Each number is 500 + 40 x the weight over its row's rms, rounded and kept within 0 to 999. Layers, rows and columns count from 0. Numbers have three digits each. The size before them is the row's rms in percent of the matrix's.

# layer 2 attention query, 128x128, rms 0.132, rows 81-91, columns 0-127
077:507518558501495473510373497529529531513458507454485548469474491517478482501529499528551482560462468461503476539464486516483494563534432500484503522393461496512474521535590472517555514504432532465519536445564544473528453484582435523459445505520480463463580487556407446554510528490598422526506452486527472555560499549525486508487476492522531507510497512531477517513420452436519480466533
097:513525600534513470515432486473464533561444486451463539503476485548483514521492515519487549554533441447504510510459529482448547553536451590498481469444490514475512556454538510434489519451509502498526493526521441530504466560546476547419483460524505485530604533527438444526505502501474451550554528443565451587545443522497438550507470476521580539544526511550491477523434482493512554489453
087:502503468500424467507480509492554457498504513491549487556551546469607525469509549553495467484533495455487508488506446483528489463502469522503553518528531493453492468487555531555496497497497532535498438515492503513489466508439517480563543506486546520494449443449563511463524495375459578508518498539397526432447544505486576485433617513457473500475504534507417484499518428485536431567483
088:498552474465453501485492521500438516447541559473549500463517484432487424497521460536555417485432538485554486537499492471493450533535480414492522463490530529479484447536517522505523433463510539475574439468501485532553499475488491473518624553517554578475486496454517518495504522460542514504479471533434584515410495509432558508467484540492486509498383499429436531539511466523469519483513
096:510500452467450517451529493537457564469563545508579470459478444438490452495512458488548462479481513495542477548476471481497458497503502385507528541440516504539468454538485480526509409478516497455564437476514441515526534441490528483540603530488559620476480510501465558566497510512533491482494464522432562486471530515448515477479460527561476497530427479402457509515519496549467511458488
083:447483517498576511522476461468518460551461453446502557554533559552511538466456527516471528518564463520496514489547533514528533498477476576468471490555496519543519504454473508465506613531483419551480538518461554519484439578461469517511389455502474379505494469512515504426507496470473540510568500495532431497496487503527522473548549468529515506477574570587543493484483513513536523514441
095:539492494529529485517582474447553464554429479544433536533459440464519579481486546499482456558528455485559539531514509506438502469510460535496418461590512469460492529427499491527584546458514498506498552542495529478466550561503586498516479497445422496539574427483527506429513448482430515474501580474551416496533503468463508522475469526515529487508519506523553511531470516547538523514533
095:463531518469524510496485460554457556515508571468446513453497503390450449575516493500462477539490495499544549501540512446432510489501503463472463449538504507510487457542407494432510462466559455476516455540430382550527534493464498497459485499500511469493521555507513540422516486531510529518585466530518533576453478528466553508554416512544578477510477531495483479527481567539468576485516
089:534532497509463554449550559533462510472578546531530457467500445460492402523489448492503474508444548532572498555498475450497489511513497444502552504478549493542482478568451523494497425447531528480570455508472441519529573435474502461489574521535548596501463570468517536519471504489503503487477492527471560477498498480409504478491464503534513513507421449398430453522543492535433519487501
097:494566539500494484518465471515520535520454578473477572502531535479510409490550470558510485513542503455470491490475547469458496502561441524494485459461471549475463530520618523506440481472507545480531472498557507562568416478515420496474513465579556493491570522505460431540502483468499520557548454460499519600454456530473527478488468512526581521524488592528451500556507434489476513497475
098:493539518537467514507458543488493519479525554475555501467521496501561434482524478563496439550475551450500494518444497470454508560547461491461582493451522522489504475530589509517440433454477577493559480497547492586547513465503439513494557508565551533510518540464485490586504531388534515529511440498433557548503464498448542513458508514531538518520437533491408464509502415482460524494477
# layer 2 attention key, 128x128, rms 0.135, rows 81-91, columns 0-127
110:569496549488447442565533483489470451577474534497432544534478520528469496505486518504595484573529536499495552437540438479476435533501482462504446461466522456463453527513464492471506517538512548487497581542476454462472454531545466482416424539438494479459468479444525463533523479521516548530471553501539447536532524547533491487547507574460545471554546535472459538510463484516573538540586
110:515517502458504491522437580453535471513433476447391510552556489404550481551450484545544490555492440511483556519564601504487541528454546541456475508518501496476474424519505481476511535514473517491490526418499438491506512525511414515435474506458537458520514436447537491541529456431497466518525441538502421542530461486487511532509510470450484542510553489539556569498466451468556494505494
097:427485489514493529478474501497580526449488488456509451543442532543512532445516533489453552436504456413451454502515589544518568540484494519480540495506487550487469501479482459513465506475505553473547455446498562520477515475425556545529547485467525500495541489514373478489478478455548470559505458426483522490503503495444492522411559464554515446458518530553469475518509466438436402490505
091:474467516434475567453551465487425571496507530513447552424528477498470519525501461431461505514506516459549590470523456518506488494579484410495472480515561447566485480542479475528512508419479478521564490525469463530478518498484527486492473451526475552480478497480467560511520472531540471535485480615438506486429514458446547463516470515515537498506482537474522455420541516547470625490463
110:471529575455510526497532418483431539514478522511454554483522501512459452509463474474501477575519569543581615476532399497493482485596460437463455448505547463486490471524482500526518508467499473482568551518488457541480485488543481475494458463526454506485515472488559521495531465476516503538509486592501477458466516461514574454510435548515577507521481539453536558496513498574532595466514
073:516500460607464466514515490470549437514454506444581480513493490567549492451541546542593554437506510494452481513453539533521475511442532577577502533496485511481471518445512480479432498535484544562478502445475554505505503479498546515499508536526498548528485522523460509517499518513502524470536502345532540494559458539481449503480561497530461492455509482484449505566488502472515383556546
104:515491518479510456453463523557518446497544504492468484513437486465526516422532518517480441473511485556424423494482614536567473431417510510507466542451447534454502503517512532513502503562488528421429461473549554505422433539457453513497541513471530523551498529528502474591499568469465487493493453447482536496478554499465457568468528489456427496529527520549520475459522426446472472482500
098:519523533474553532466562482472429574482479497578477550476494417459463484442509488478448531460485496483500564495499516505489491438499469426487440479476522408568487489510445525406509455418459465511518493486504470506476525486462526523487442506581465518511530541470504566497612523517549451484529499567534521523489523464463466484539423511536487531478475515471492473419510493527551586419519
094:461479525402550536503505434474410614502525511529509535461570458449440498469481476459450469482498500469569587493514503505498531485563438428470484485506503464563506474472519525496535470420503450495506507504531439548482529526504525464548451463540476450488528500493518517484523449474506465467492517586502464523461495461500558504524512503569521522487474526454506515459528501583552638472456
085:496460493455464543476504509506487537556428494470444541460532474526484484498461438472509557510491513390519576413544448508509557499520487517529485468451531454509448529439510431524522557472481527510556527453425431474538545509491541557451457527498467509536523459505431581543493471559577463556503430506509519485461463544434460463523427503524512483560479510496569461473528493524522546443510
102:476444472443437558519479502426447592496452499501469536448535485502484511526470487508482495534533503372513590441543466482456569516508482437511492465531545479520453491463509451501505490438488517536564512463465419530540549516503532488469447498486468530467481483501467534479558436506569453513443464587474489514442433516467516481524552487545525480509488535471525450400522526533558548477478